Weights of a small transformer language model.
Size: 15 layers, width 224, 7 heads of 32, MLP 896 GELU, vocabulary 3831, 10.8M parameters.
Training: 788M tokens, 6014 steps.
Each number is 128 + 32 x the weight over its row's rms, rounded and kept within 0 to 255. Layers, rows and columns count from 0. Numbers have three digits each. The size before them is the row's rms in percent of the matrix's.

# up: layer 2 MLP up, 896x224, rms 0.0212, rows 314-426, columns 168-223
# down: layer 2 MLP down (transposed), 896x224, rms 0.0134, rows 314-425, columns 168-223
up314 215:095137135146108167158149129141068136089128119090077119103089166166124111172138138211136130131063080172175120161149119076160085067172159102107101195140130154126099078130
down314 199:133137143154142165173087167129170108171117119107158149130141203112150118110111094121132202131170107046089133111108069103091162161085114146165077153084103106097178153142
up315 249:126126123110112162142136131086054165045131110105157147140102076119116070167109152120107120149158118163141125184127177124112125073116153139111111103124157151112133128146
down315 281:216149134194049082191163161098178158132098120130130170136157206144123235131158138065154084130136122102176067132131084141148111133113127145118129132192129141135117094142
up316 007:089179093114115113115118102163154139148103116122117152126125086149148131111097080137162103182173159106105133131094084128174044130117150141136039161076110093170090095103
down316 009:107093068095142116132163143098107081091093098147133089114061093110092091131122111156137094133067135133157103124125110089127149027100072170148151088122101137141101087114
up317 009:081108147122130156104157137099141136085127140148140108166118127130128098093127127165115179120153101117102109139139131082126132105176125097134178115163149082082138149182
down317 010:188130062155101158130063121159151105085096099126159147106109139132127162100157079092160088113101119158145115105085161085087203151050220180098121135134140083146155137121
up318 182:152116130109104112137176081187135097071042108095199185140143154131116139094107212093183141138177099149098113114141156090115094175167076119151116152148146095120168093121
down318 160:150123101118154156138053160070170107142160159127050085102102109193112149112140081163162151161073089105155122163083104138126146083127134157112149069104121121136128152116
up319 010:124131084110095117094118083135158081115110099101105079142088093138072106094104086111073111145095096054102109096108083081091097069127114133138072118110122068098111100085
down319 009:162099075114138155129126113163118093126155089164143086047110131099113190120178097133126067127083120128170082119096097112119162158049124154119168101138095093120129094096
up320 008:099137166092126105120120151064128142106121150090091099130158101139060111075136087114075114132143149096123098114150118119160099076169111100100082078128137084104123098131
down320 009:116173082124101099150075113169093108151141087159118116109136174136087100124160111175148045150097119138179071127144130044103142098066124107131110100086112103169079086099
up321 171:125144143072105155137121104140211130046103098084155161155107129156118134124150159163129172081151099108092100170126091132145113080071108147128070091148118104117149074157
down321 149:104076106152188034076109144181060133153137197208170137112110152085134153152107095069127076193110125099183193136111137119101167132134135099124169166091150140151101136093
up322 009:110168141148171163138130121136130176119136164125123141161136128107157138092136132133148195089155124135126116173187134105142164121169144121150232117176142055127177156157
down322 009:040167132150149156096173115132164122108087133194088109105167209138126137145170144122128070109121091197126106142102168141090092155117166165043123144113132109103118153142
up323 008:091120120187159143137112150107103142087117158056119101148134169099132090093139126093103102078101103072113144120171140125072168099166178101120199051173129099088166104127
down323 009:127116102141104154114086108151106137111122173142106140070171123145133106149116102182159092094113105162128087127030183096069131154111148139065132178105114131107136170134
up324 261:099140170102157107094105105140146181102091138149140122122102142176105082136153165156123114109175100173216128131104086071179117131097129089127151126135129116099135116148
down324 305:095154093159134126175118113152180066174220104158081191145138101127142198078135058184105139127076118074121089113156092166127177174119096148143139141082117166153148146128
up325 013:191159171114163147186189185144142141101112128152127134160152153153115119126139159149126190128150115166127104167176130107131177090160105115152178158203140107118154192190
down325 009:121110119161048187149148096187178145191123140155095164108128150089145187128155097139157126185122151157132141151118187121114116157067153167098165141138152110108111130125
up326 017:158075149145116125160151108144098125065083081145117127131116147118108102087103149111131175133139085120114097151138102084103146090132113065123126136180131037076122151167
down326 011:131040104135108154086157047113167122146100127134115087096105137108151143047129093162085095132092127134121137106100134146064118138120101153058163113090114118055107125129
up327 008:169091172091122181177134159166106132026136110128121099108116125111143142135078123113112165092149144107098093156129089116138151085132092118124130102148125175101199145146
down327 009:075144003111106110143122142095155126139120112153121104138078091123140092096127105113138137094118146121150099113128105093140095095080150129170157117104132068159084051094
up328 010:113148141125131177147152130101137144102132114138133129116119144118117127068126142108071167113150098186113091152121146104119128122145114081148144065167191062116098167167
down328 010:125052107180042104160102121111162095187114189150154185164108146063150074107125075168115211071104130183111136148137105114121125133175129128147100174153119160134132105146
up329 205:131117176076102112169108133139111094096140079155117136106142153120118155130095117123150132146132161109097106072147148095100155156154047121078169220106130194130113098148
down329 204:154119064228138099052149084114099156180140214127167158132093094152141147141201150113097121119111092132190115185169148200133147127106191154150074098187114098142150146147
up330 019:155145178135114136165154128140110131068138132134137126157142129108123132100100153118122207123168121135131081143155144097127157083146121094119201107190134075087148144190
down330 009:231147100139100145115162112126152108178160167147091132116164149164106118148190116140156112099124115156086166158116128119117092181157153126085125148113123068138125136114
up331 008:106092131148120129116121090118155073127138134122083084143125128167126167139143131120106110154129145071160150099162094117136122105113140060114111131141142218062086108166
down331 009:168113069102096142128091134116134151105138107091166157194118120134111111113125058135096086120128125144151098126125172100113165104144154100138091113092129074163148107137
up332 010:091118139110111140140108125134114126077122153094096117168075118139119099080117125102045161126120104094129061139122089092121141072141134098113145088143117077121146127153
down332 011:142147120108126126098096077114120152127133089129123105073161136144123134132152108092137074106119074140151123118116119115105125154097160107060095142111109060085119117112
up333 239:093131182112094126113139147123181181136130091123141091116142146155063117111135196142131133140154123109119116125159112127170163175142126140073105148125152134097160164135
down333 205:240164145111157137099107126157142103154139154135139152145110100115155166084147093118127148116051140148138099172121110169113151040128126115134130076138156153145068085115
up334 031:177071200130108161108190100175109085066068099158096163149113166151174085103131159115209165158141105131125105134145096097120153069097131090129086106146119160098130087175
down334 016:162105098164148161130143066136126147158156117128134156162139064139111138117164144116071117170108152099122148087156131129129079200214127132122177097083135121118107158148
up335 011:140135163119131114151119122144113146076140120164108135140155123101094134084115164105125180115184099122131102170155129083121142081148126091107154110178159094056115099187
down335 008:185068039161076084111198110117146105140078166155109142153093175159131120089103130185091092131057105139116159126124144132062081126204115110124097145146094123143131140098
up336 011:146122192139146154146184176141149124077141125117153150136155157087147133112117161144124198113189109160147095184185126114155153100137133078104163099215150105095177157176
down336 008:103111062175131135108172119101172113185096139123122141163150166118097111125135154159135129094110158159153173097124156058102086101139189117148097116019145139169086104138
up337 006:137073128184125133120097126105099142107060087121108085130100122161108153122100083075102122135082134109139115106047109129074136154090133128137145125144134089163102111109
down337 008:116054115097070191185120128163170163125139097220143155151114130123187110129167090161116161118149150099131067147150122144142133166123105181150165124158091146107162134147
up338 017:117095130077106103096113115085114108077107082095094108107101117087073107098110119114076112078123085099076102122111108097089132116100122084103120089134117049074119094113
down338 009:103057037172134118082127100096153102188065125100112125144091141104151115101112175087146118149087111138129168131099132098104061106164121134185113150101125117127116146145
up339 016:139140156095122145144088110142102138067156130131116108139116135121084130083122153102081167090162118125127065109138119091102128093115102100110145140154103109079128048179
down339 010:132153134181171136141185168124129118159171112156154157097126088134154150115124137112140090107105077136138166141105075172114111155113172063068147164091117074128111139098
up340 008:137168136119126119157091125153166091128109119128110095127120112153088143121092145051030153127153117063130109120108096084113118104112095103127106133130160141076087099169
down340 009:214053047106094120162118152131090093165101124142154116197150091134108101146108084131101155074137157128165127123141147120165097130182107121170079098171117143165147121113
up341 012:132135172132127142145102141123094125070142105134118124134138119094147131094101154095124183148183129186170083163150153112120126067113141082119127052169133136072142094176
down341 009:123127108156098092160176149102144155177122165185134095173099149161169115131157104178088143078079137140130166155181078144116089137212110157095103151092133142188110081135
up342 008:147122185204161146135182146118143161164156140122131162157127168151134158133141118118078180160160096105155139182175133127158144088144154101148155151181154144121166118194
down342 009:066136108102114120119138079152123052134076100143105058132143147092060146099156130111084054101098117145141100098117149070131115148117136113095147114083141108137078055151
up343 012:127127123105098115123102115082093128034100091149129092120117116108073129108088150137117135109169124167098104142092106106122148099108088079097149087148111073079100117148
down343 010:137103059109097088142147137127159180127112172141086092198078166154149098114104085143129142136098165157111195172134193075152099112160132180149074134125123107131155141151
up344 010:175084175126087106135123115114140111099118138171120109135135128129120142123134130071107158155168133144165074127152173094110163097104079087096115080150175134117120075190
down344 010:223116159166104124198116135147121171165150181167160137157117166139143086120165156179115148101126194127091190160207110116167058200214114075173114150137151135183173123151
up345 224:190110129128125086125120165080132171117106166106181134133139131090112114128202188081140152127181143111095116186154152118149113166067113142124063110182126142100152126088
down345 224:171109142104136187132092153113163113106167145159090122116076187195149156089160101158130116090058086136160079125074086161131136107148072097090150152136071078145127119132
up346 009:183136186148123196161103130080140122097158101191171138135150114124078130148121168119162159103139109173114092128170154130122137135134130116112134121196177081106153170166
down346 009:157122106100110138124108122165143087172181168134050122104174099167115073092109112166108134142113141129122138117126140141159069144128142128108124138132115123125147142130
up347 012:177132186115136157142128143136116165079073111135129145154111158118091118096111156122082204127162103136117089160148130089111140079109117071121149124188108086075139111184
down347 009:045190113154107186128135127157104119195082122153070098137111148131155119127144084106162088113127098147163153169167129158106107096136111197114161165146119068189098124154
up348 008:124120136118166157141138178172136124112146138119167162114097145144192144122121135103059163165122102140136137175119125158131107113138147129139087118127160124189116181173
down348 009:083062108153081133142089108096099135171121118189123097151122086122128113111113143120122195064094154080134131135134100108147136148158084137123112143195130145085112132142
up349 179:139121148088128122150122096084091184128131117149103109136133088131157118136110134155105134114137184149127170085130164062142163156127071140102122166164159209144150072111
down349 165:144081127139160133115126156146101073110130096133160150146143152153104099150195058125147163186080130136133103165123149171085136105126175100152115113095139079123109130127
up350 012:170094195171130141132188115162113150128114128149154177146124186127144111112109166124153182171177087129130100165153147108137157080112132065114108129190147108092137080203
down350 008:226106125135160164130125114130161135132061099085066161122079137152130136111160165105081096116085167137108148144145115101089106141201076193118169114114124136153109079139
up351 162:142091199150119167194150101142129161164041098164117173122124182162114170122135153158125129133142154133139091062147116175131090132146100113113126146123166100114139139174
down351 149:110134092079121089062131143121130109109141149117136068133095115167158147121137120118096138180100116164164151214177153052118191082142153197148146071147141176154111121116
up352 011:150137185188154171163186114140125144107159134161108134138153175136138123129149176137149173149170120132141119128165115110151166125145136093126156119203148092116168151193
down352 008:173130077139114173104132150097188133108121122142161174120123153198162118111149103194139115119145170185150089124109196120129110158132159137048113132079154157087095114134
up353 199:051159156137131086141130152109122141107190127143149102104119118114174115107098130119084168142122121188175055140140158122110132138133149123104109120152081138093148097213
down353 160:255093108107151112120156118155044113130106101098127171126137159146135178157155118136195153064102154112121145151112121156136126116131104158158202126122150140144043113053
up354 011:189128153175164153194134154152185138098172149148094102165128156147144144119142154117152149120141133164131147111171124111111185089191157104144168195183160100038151132165
down354 010:121124181101058128109143035163170087141154126140160125085109135097115134125137091122132107135113114121149142098096159136088146205087162091108184108092126062098153137094
up355 013:062179071116140079097101115088127112165123134110130121094137080126121153138144108126138066099104170125131167102099124144140106199128114180115147105055101143177119152073
down355 010:096166148113106092146139171083107153171128161151120110171125193125117090184121145187121198154144148184113108152157161122168112074144113164151094134217118176134118110133
up356 228:160088124090109126145102152142078112086144141075207118135117106154176077145134148129094144170131130175134114129172119101153074114117115152126071146196122127107162040120
down356 225:165140124080167104143108114113156118167145067165068147108133119141131174171130180092152131138113063109111070091088121107108181150166152171120136089140134095125082146171
up357 007:118151129116152117153171142161135130124121075115120115118131137154107119105135153126088177123110076123126113100138155097153115123121133103160151105180151027123158134154
down357 008:196056130135115154156128151094184106185118136140185165111101136101130117102126118149096138110106134122113105147109078143086111165143127130092178145183135151063105110126
up358 008:129077152114130139159131098170057138085129088107149122076144172106144089116134139140169109091138109144138118156125100118099079123138131091144128116139112164077146093121
down358 009:126088101124175131137181131108152111118098138113152130142126063124161108057112118133104162106099118084133124121098091153088147096155185126114161161105155127167124122093
up359 010:128152171154142140131181141150123108141123133180129144133154195140160139128172195127118177144189119130134171171149143084146167157152134075154206142170159129085110126188
down359 010:163085086173116132115141112083157129155071128151137096180070192121151167070141125088071160084093132148101137146114178123106128153182134167132078122150127117155115136145
up360 008:145106120150099128172119155142121108163175144178141126129166126121155179171180161128137133137101155122185157127124137145184078197142089159095053218131110156151116093138
down360 009:151104164132192130143110138154125136120179120104165173086141136135099118119089184185126152153162151068128165081112084138135180170110118114134097138145162147111131194106
up361 186:112161138134136146146134108133153191083081094073104130128126110102092091119156154180141116105088106101228150146140119064137129028112161135104143141126127178122135054127
down361 186:166097161161120160133155184168092056197122147162132150155097118196159167186120112144182107107155098101047113133133086152082166180137099107120115178148150068089124120089
up362 007:096085121179120143076129145097040117103094162139098149109149118101093117096177110087176120117143151123143117141142129139119160163125106135122131109081114134107109160144
down362 009:088113129135147097157119079129132115083127116125088156139116125123122085120116126128056100153110137153079145077074122132095110135130139111121088115117130148149127092089
up363 133:077167199088103147142138074110101163108085087111107163123103155104136177134123184138149137133101084144147093089181165151182123107132095135124131180119120143098104133159
down363 105:175119048151150092113104161152152101114155174119146111125173072161106060169162093141122125151153169119133157146087124022098154135160143112103104097137118162161114118103
up364 013:148174130144166157162136139177136148133227170190136127136183147157127173158180147149129136149104155135155184134155119155156086151157135164120112238139115180135126103146
down364 010:102131089146166139139149165123139119131160090124159110091127066177112156084083121157147119140139124078135108106067091162116170105069069086060118118123121095100082134079
up365 013:110105124069119112118074102113107103095089114095111105089109076151088105105092079099079100124103126114091107114097099108102121100098078107115072074078128137142097109098
down365 009:076101090123104089141125127114053147174130087129094066145123117100126148116136148131096072136121151094168129153216101141140073086169081096151118087161122120153119112130
up366 009:120188158096131160142120147128130122090207139136121096129114118129110126106088124115040171121149113132121098137138127108141131084127137097117147071172132119070124117184
down366 009:128160039124058100136116113096089104156137139135072065176111129172102125126156133082106110068090110090096149152139108086124081137171100129089071136159135069148120130139
up367 011:189111166147105146182147148144125129097092133148117130175134136151113139102081162137147175166152108106147108140158090099115161048149109073140140170167143125072151134173
down367 009:141126163097123135119133091167199143071113122125173103101159163072114140127161104141057096130162105121133145137100119061144152175088110110081158090061111079129146082151
up368 009:122170100149141129126155142122085108141112140085172136118134149117192101165128144129206152132129123108127148135099139151132140138157118183154234102110112161207157136109
down368 009:184158132096104127089104163125118124126157187144116136080177078149126157120163073130127187075155149146045061132108136074176135165075113193127146125133136147096094119147
up369 016:175139166115129135162171152140145137048118104146148139135130167127102124101101145128094176122152081152118100153117113096120162062128118080125145110189145100081136136197
down369 010:060063106156082163168101094149177146175122125148117107162108097112151134095147085155125083135081180121096170164119159095092121167140142181116119130070126086103138138133
up370 016:135148154134113141136153142128115134091143110135156140152125123102114101104088130133092183142182104135140066138138158103120160087142172100129171074194152065089155164174
down370 010:183105132155154132123149129119160130162115122157100087133152183189165152143191147134165131048091128155115167172141119102095120153165142163098088116143128148135160101155
up371 010:152108140126141141122141151158154108130153141111122109150165161115141117170101148167155127130158136128133144130164162118128179168154133120171188164160182182129151209161
down371 010:128151089125102104142059130135141096133112167083147153196177100105163109090152123108134200058166135167130125148145130132118132158148173155160125113087167073196203151154
up372 008:128134149108163105122116107127103132071103144091120134140160142109163100107164184123158134139170145194170084119139109122119142104109138082114163062145106127099123122132
down372 009:089114158171064137116154171092117179179090149134130150103128121154156103125115089212152188085106114178109100188113141091110068075144071125058079151090133112124074081123
up373 014:142128182123132137149152133099103131079127131126151128137127162114116124092111167108081169124157103133107091163147143094102187085150103060128166072179165066069136144188
down373 009:148112122167084125132106080162173155201070153109121093154105193089170108116191115117127142099077121165121174138126173084076080177183191139112101162105127123165149101160
up374 014:153081144111112123121113095107090113097135100130112116111100139106103113097083137117090127103109091143106091136124108090079112104106117069121092110155114057052103106149
down374 009:070117147142151157133155069107198120157110160077116130128133101111185118052162130075121171103113100119130184113137097198094147171170137103114158170119151085154142129154
up375 016:199119190179118174170146131167116122113120143156132157168130158132152144128127149112150211172153107161145083178159143108108153072141125092126136139187166124100133149200
down375 010:163071168123091149107158046149160089139142090133073125082168113105123120088176132119122111108120128096114150108135098133147114199161099066083120133086132110115136104138
up376 243:105121128185099099135165120071172119128147127102159128161148118174086159123139162048143111130118060081147063138124066128129102094136161112100084095110134145104178121147
down376 175:148141106176189183180140178176065113138134119122186174163156066200145107137073103137108137091136103138114117124095145075129129128195128107161118119139099085153075077137
up377 008:155151173138137169104150157108195143127123177172133117184168110153156156141196115150123166161170168118176148154172112153171135152146154106123134203146145211114142097145
down377 009:114139105158119151133113135158092058065115048083106117088110141139087139128095089136132045154125125143156130100110141082125138083104167105128093121102133061172115105146
up378 249:116158147112085119162121109127084154086100131102114117146160191125101071151072179170142173114149135145171165109138169124112136143118141129140157074162112174094169101179
down378 241:140135123117132106108112159160099110176208151134120158158144092162147117137137062110155089180158133180152113137109089134141154125099081148114204133074153143114107111067
up379 008:140162143161157125189151160093093137082175116110191146109112142143147125127107150114100122175165052169101139182084114126107144073145174126130159089159112108161109176194
down379 010:097125099095065124152126144118118142152135141142112076118125112113140126070133082141169157080093127138118119149178186122142136156180067182102120150096140110099087121167
up380 304:153117174103088162201129129156139162102203108127139141121139144096156150048058095164069143169171074098088121099124119106161121119148107144079123151145117101115128152149
down380 304:111089177121149134140126164138121116093103185112062214134125110181120172075144146155114112092121114156177095098146157126123134095145114115158170132182186126141141127066
up381 014:114118101144134113107146131117114133168117136138164155117134119128169110163157114155176094143087144144135188122132132181149127188128164158148125105085105188192116173103
down381 011:110132122096125129078068123111068141076094122084051088080142097149081113153066100124119157125114097124095081138117114080127114055093044149099076143156123168091105118120
up382 011:086121071098131105108077074125105142142101148094123126119094089151114138085120077097120057157103155155116133097092129145117061118097131149118031065046099140155070100072
down382 010:082144177143140118195155165117092142172151141184169144107154099143171118171165136181132164097124145145170126162171101180140150110132092133145145175157124166160126115122
up383 008:140108166173110131157076109178106135142163111110108127151076130166145130136082157120121132160185089155119121166145112096154114057115162079126088138149110084071099127173
down383 008:147105106049185160154159113113163134095120071156138096151077125124135093102165115074121160126075116117153139118167116162070214145177065202098176136100141123150179107120
up384 011:186117173133112122168123122097107152090132139136167150159126165121129138088114158148144183115149100169112094181149156097098155095142094078102158157188133069103095113184
down384 011:090129235173137153116178107156123118192124160137161165113165113082145133116171136115181136148131129143120192139138161180124157183139162171119190186112132118124164178160
up385 012:105068146099108120103109125107114143057075107104144112103100106092137111092121115073093152113176109110115087135120097099124094114100128096104112064142108097110139084117
down385 009:062087105176169173141166166080167146138093145144150133119074155133174098140161085128100101069087164134128155146146111133115109072156157131149094155103137167163078096173
up386 010:105151152125159156129148195110124141105127110111163113122141187133160112163177156148117140126182129209183123167145131134170158128145152108136216069176155172169161153164
down386 010:117124113161060119145090152125155181133106149138132125182117165121170096100137070147154179071104174170096135148138188054108102129144185138082061173092119121146114087157
up387 007:085157124150121112132079143102123170119128157117123123124064132139108100097050106082011107108125096089118124146072116095132141073111126123140148105155152094091137090142
down387 009:073131083091050094138125112107128116099090100180110066141082158113136073078135075096121130052115103125105114114132142087095128151180090107117108114113097080138155089141
up388 008:138161158118164098158132144166112096116191164111110115152175116136143111145131153144135157162169135182120134121191166142143170097165170135150167089153171155121149174164
down388 008:200123025153079133124137137095086129147148155109082145103140105175146163137131134146155155083087116131104133172098115120068098181161040143114074125148136113113116137091
up389 007:170168135077135163140213155085136121085124133161159184157169126124122138105146168162136178105101097142116110172097130124094147145112083110101156120149152098152147158133
down389 008:114078150192133147120137138145151121161106124159178186122138133101117144180106149171154178165159140128050135135067156080176094142139152142156125147143077144062089122139
up390 007:146147133146111149113187139120076110114074112157071141150117150102125108130147109132114165100126085140101146177120081089081171139106124092145168184163090126080086154173
down390 009:174101085115153135113160075138181103087069094094077117135078170125150185102138147055154137142121103178088143108125154162095136141144147148082135165121149116158116132136
up391 010:135148161132136101138100095107087123075098107118107099134147124129046099085091134081142167120154087114127081133149129087082136079113103086109183091167118120105142083176
down391 012:138101074091037100129133118113120083108082133116070092128113123122109109091118071146085085098068106119087091128119107115075066103141096130099102110106095107117122114100
up392 011:159132160144148102169138157125149157082166103110127137145138157106123133097109135125112163129148077147125096145136127108102154083128164110118163132193129070068132132200
down392 009:124061118104051175154105113131117128151133114117132159117142050114130135125139108126138101123082124100120156133101130118105137156173092205111157149072123107049134173098
up393 007:158121173184121176115188137124104089171124146135117144138180168110126167178116156165135149172121125100137166141172130108140176157157109097163143124165200131090155160191
down393 008:126141113074110123117056123121110093105135112128125075116165119144066084084139128144091116087138149137079089100075175106148151181083116143080090090153133169138112067155
up394 318:109070172108082073168153134135126126120131134115168123122163151149110110123048149177071120114132113181130100133124085136152104159148171064122097133139102180108162127090
down394 323:149129129191043120155163145106152157055100101148136158127131148142123104140128158134127024113170079095124101144094088194162104098158157112115133158148109134083190122134
up395 015:103075111143111094098097094079122119118079109089098113135105102106115098099129133092115122136136107090121106110134113109095101115111100089093078090142110065076114064117
down395 009:127086132149145186082136157139092107118110112115096183045144116180104129119113132190097101152114089152134109131083112126135121126117088143102161135122110129100126160125
up396 009:150050130108103186088140108101078126190083076118127177099082113128166071115072093120175128179117091118098110129103089122101099110134125109142069121114130076113152110109
down396 010:063099160122172158081131072114126096068111078141102048070130101117115150080157139102053116105102110088117102093106103097131114149125113102098162100152114169118100066163
up397 014:165105192146134140155128130143102118101144118158138129136130158127139123099099158083102170150144093156155102156143132099117131092127126065102102110190142105060117095206
down397 008:162089116157103103138134089126110125211137173142109096145129121142125113055163139098092163106081135073105195111157098148092092185192110084074114135145137115139109118151
up398 008:112074157092120148095144149138099085117092111115143122120159156138131104130163159088146121128129115141156131140138109103138115124107093093109133100117148196091108125154
down398 009:194117140152160113151088159159133178156138099130196113195158175113107131116134105142071208138141199113157137101133176091147127111148162119112044100111134203180123072154
up399 011:079082124125123113138106107063128113073159101137107067114128074127073130087129124099101098116125137109121115086114086109133109094131102106074087083126095087088119095119
down399 009:160117083121097139182103134177190162129168184115170192118131147135132116139113102217110101192108145125146164130107168098110117160078182085119083124069145089116130124095
up400 008:129169147131166135129108144186141147067156117090131118142110150147119121108103112116059142113167097112117123166147091103129121039108121093153172119139118176094126097193
down400 010:156134032103095112139129096103096092128082118165107081134108123117114148088144067076158111062096113142156120111130127057111129102099136115090129109070132048156098049111
up401 234:156148169134154165154108146151141161125099150086072141139130147143121094122128164172126120121102103108171123107105061116086092094159098125125174140130134130168115101153
down401 213:145139202130142135135114171142174071072174120084124118147147110160168136132110109116138214144134117101150139161116162088100083178098153118151153085075044160112101091121
up402 008:078126127129108126121097138106092112132117104136073131143066138161091096103130088075071129134118082154121103154112109107098122127082158094111137117126139028148095137165
down402 007:164075114127128163127112071069113143133103084127090123110117157143175145148114116093160126096092120131143162174173125162104131124188073142100147143171121167116139129145
up403 009:116106133116112146170128150115069107104108151110145144148110126107141087096115149088088171100095108145160089137125128112131139107115075110114133151159074103127118151145
down403 009:117127180154154166126159087202160181140139129170162156069167152095130142133132143127144155136141114123141178108161123121134139189154199094099120172117166131137138146138
up404 009:132103104108098092091137087100139110120107133120080124107114109138089178132154137136105074092117142062100119084083088132079109132083073136104041193100088130123098054118
down404 008:082174113104134167112113183115105117127161090106133218141092082097119078148052114136138077219166145129121128081123184153174097095095101102160189130126128103125098118109
up405 011:171117185146145189170178157116159126110147100176190118117167150125148136159152170137144177128173140202181129160192110131146161139147136107145177105185183169133157180170
down405 009:132132078122048129119083150134150161141146162102075109141138153146127105034117022157081182094105171159108143133145161100157089108090159120085085129112121155151106074146
up406 010:086120148108126138100057121126102098135141103097095093098120106125087130131098121097062105121140132137132119149112117104160075123119108089112123094137149098082120089112
down406 009:116118087142122096188182120108148087165131151165139122206090146122126062058123134163107191039094135077135148087143099130083123103213139109154082128157143084186111073108
up407 198:177104132135185145125084182114112169163134131181138131158159071105184110147133134167164133187084141133041092156128123113112099116140135099095101103133150110144157051091
down407 176:080165147085139167134148052121172096118139089106131131089101138193141157111163118139097067095148085132166099078110119102123156103092097163184198157095104123131133173178
up408 009:063186095120132146087092164119125120104129110104103110116074091161154098094117085073066122146139105095115069129057114108124125059130103142071098044103123092160118119141
down408 010:101095106109102097150134087107117117158174112175117064126110152135116139111144098181122125075088149109097117112139128097098109113116083111079093131133113120101111082135
up409 014:126085143114120145128131121133066112077089096126132147118108162101115077080067143096103168112140098130124088152114099104111122108116084060131109083151133077085125130161
down409 009:098110076168128116146128043168133136160092186162070113142136095176140126044156112127111149105103132108107172119098087100078126123174169166109147157163138101161124065124
up410 148:156073130157107165115109138125064159151148127194094138163109112108116123167141094147150091112141166144087089083164114109070168175139091129109103148170147152108115172113
down410 126:036144129115129123144129129111151103129117127088206125076144125162123168115149154142082141139115084098181178144124146130191094097124151103157078110085122105126144109129
up411 012:162107197151141162163142183147138094097132146152137128158174166117148165141143159088117179122161131155171112165197137126114171112126146080110167107180187181112147144189
down411 009:151084054168076165161122096140147196164135175134124176168141176123147091111110106154126151086100143122146185141158168156082052149213132113175067145101148101199142146145
up412 008:106146091110150104085117141157107114166124101126150138098109156114111100143077079089066089150148097090140127156055092142117113135080136132142086129098097175156113041092
down412 009:117135118137151112149208104101115084127068141129107088126090162149162174108142142085175085084103168116153159113186118153127116074166131126173154123087156100162101109170
up413 008:125094127157136145155124160198091123114120111144161165134115109121155130115046101105103185187155097116188101118158110128145139084150132112111108073156163074116149161137
down413 008:157144137120145138115107105121164167109129135123072080068191169178129116132146168157077109052107142106129180134169051084094085151147052111083095090145119151124111071162
up414 183:107118149081128119086158088133145168051141067082160087151120168112162090135177187166150142128121144124151149132126166110086130085065085106137162124195145130140160111170
down414 173:123162137146182129140095159190098140160129148157133180160158102208133157119120049130120097143146125153130093156119087147116141146116117113130092141129155128117068113088
up415 011:160127166137100158145151135157122141067147105162140100133140167103140141114100146127145190132156120175140092184155147112141144098137131078138169118194146121070129133209
down415 009:184123056128117092135127117108156145159107163138092094192137109136179132086175121089076144068089122135103190147144098092094129143112150169147137107131116124182124124124
up416 008:114180150174126165161167146207065110108139095157168143122123162129151110140099169161149206149177121126110148155135092128172160124171141110143189132142140132103118213184
down416 009:144094047091090116100116132096195117145099174120089062181092122151147128091139076106075149079082111146121134127137129073084131079131113132110085095166143108184151070140
up417 017:195153186148135178150166137150134134099148143203160144171157172144109134109108153145152206146150126163137108159168149105142159082137132085113148117211151138077139099209
down417 008:175126136169103157145162083211174124177121156108095125129134164149120140090161100194113039132093140109110170150109164098059104156105158119108097156084143079192130123133
up418 009:154128157129146109159159134169167162089125113120147096155113145100117176097143166161093199120153120140136103158135141119096158109139137105133195105190151087087167112162
down418 009:065135115149058155095087104097129158147092138159118174098133117113170079130141081084122055086134073101135138204128116122126105115115138116135148112090114035077092139112
up419 226:080132165098039151170126138117086181133102068200097140112126200106127154084092120131049145168157140118096125117227115130140129188166075122130154176131177154133120151086
down419 268:184141113164114105118167138100151172106139096086142160129126055090149095180117170091138135154138149093184103154112175233147134086085182131125073160137104129133198134197
up420 300:154120162072110165164088147093102102104131153095175143151176082177128188133146155156093130141126048144112120156159133146159096180113139134093050128147063146140192122150
down420 308:096109115107120104149157138170092114099120097145132111158099086103182139145125143106120136159105076152142139163086160144129087130087195102118122090175121132114164100166
up421 010:065130100095108067109089106088143089097113100044056083109085067125069106092091085095043081081098076068106091068121105084082130084090116120131156053129110103111106114139
down421 009:217112075099067131118101147122151110134135127144134169201145201068122095192117085126146105102111127182107100155128156117113087146161099128143126138152133152091140142138
up422 011:151124160101121133140166136153135119074109076147121124119123116110088134097105138118091177136170113127132077111117126111137140114104100074116091046144159096082124101171
down422 009:147086121183100120154129136081148129174105156151127146168079146142132104140117109182112050103105129107115166180197099104110066077201121096150107107117178104138089097136
up423 012:166095168139129122155108167127099108081090106116108108152134178125126094106138171091146171112142075137153098173154117098091161085144111061111206150196126110079131102194
down423 009:146102136163104141113105069170143152149106141145107120124140128082140131067112041142119127163095128100141136121106187104076103163114152151065119143099149081101170161169
up424 009:083157091079129111074126097123123124156109142118163147136103123132107113084124109135124107128149126085098124116110124111110093112096086110101087077069109170150063115128
down424 009:190109092143137093128165197114085130126065117093176149155099123102102150191105134107106149124091125166130123166127148140124148087142139139162141145147106167185133111114
up425 006:138100124172157160167081155114132145089095091133120116104153076153099111104106089066145114108126145083146107126172083144098106127161148156096110162122107110174134099086
down425 009:105097111141146181183173099163130129126171133166088192075149150147144142127119101220157086168130144104181114120155150187100135079115109131105150141139165148154141173145
up426 007:071148112159074088104101190109112100132123054089166095123104152096078156119111147125077088136127126121143117162081152133135148099110119122148194039120162131128078144093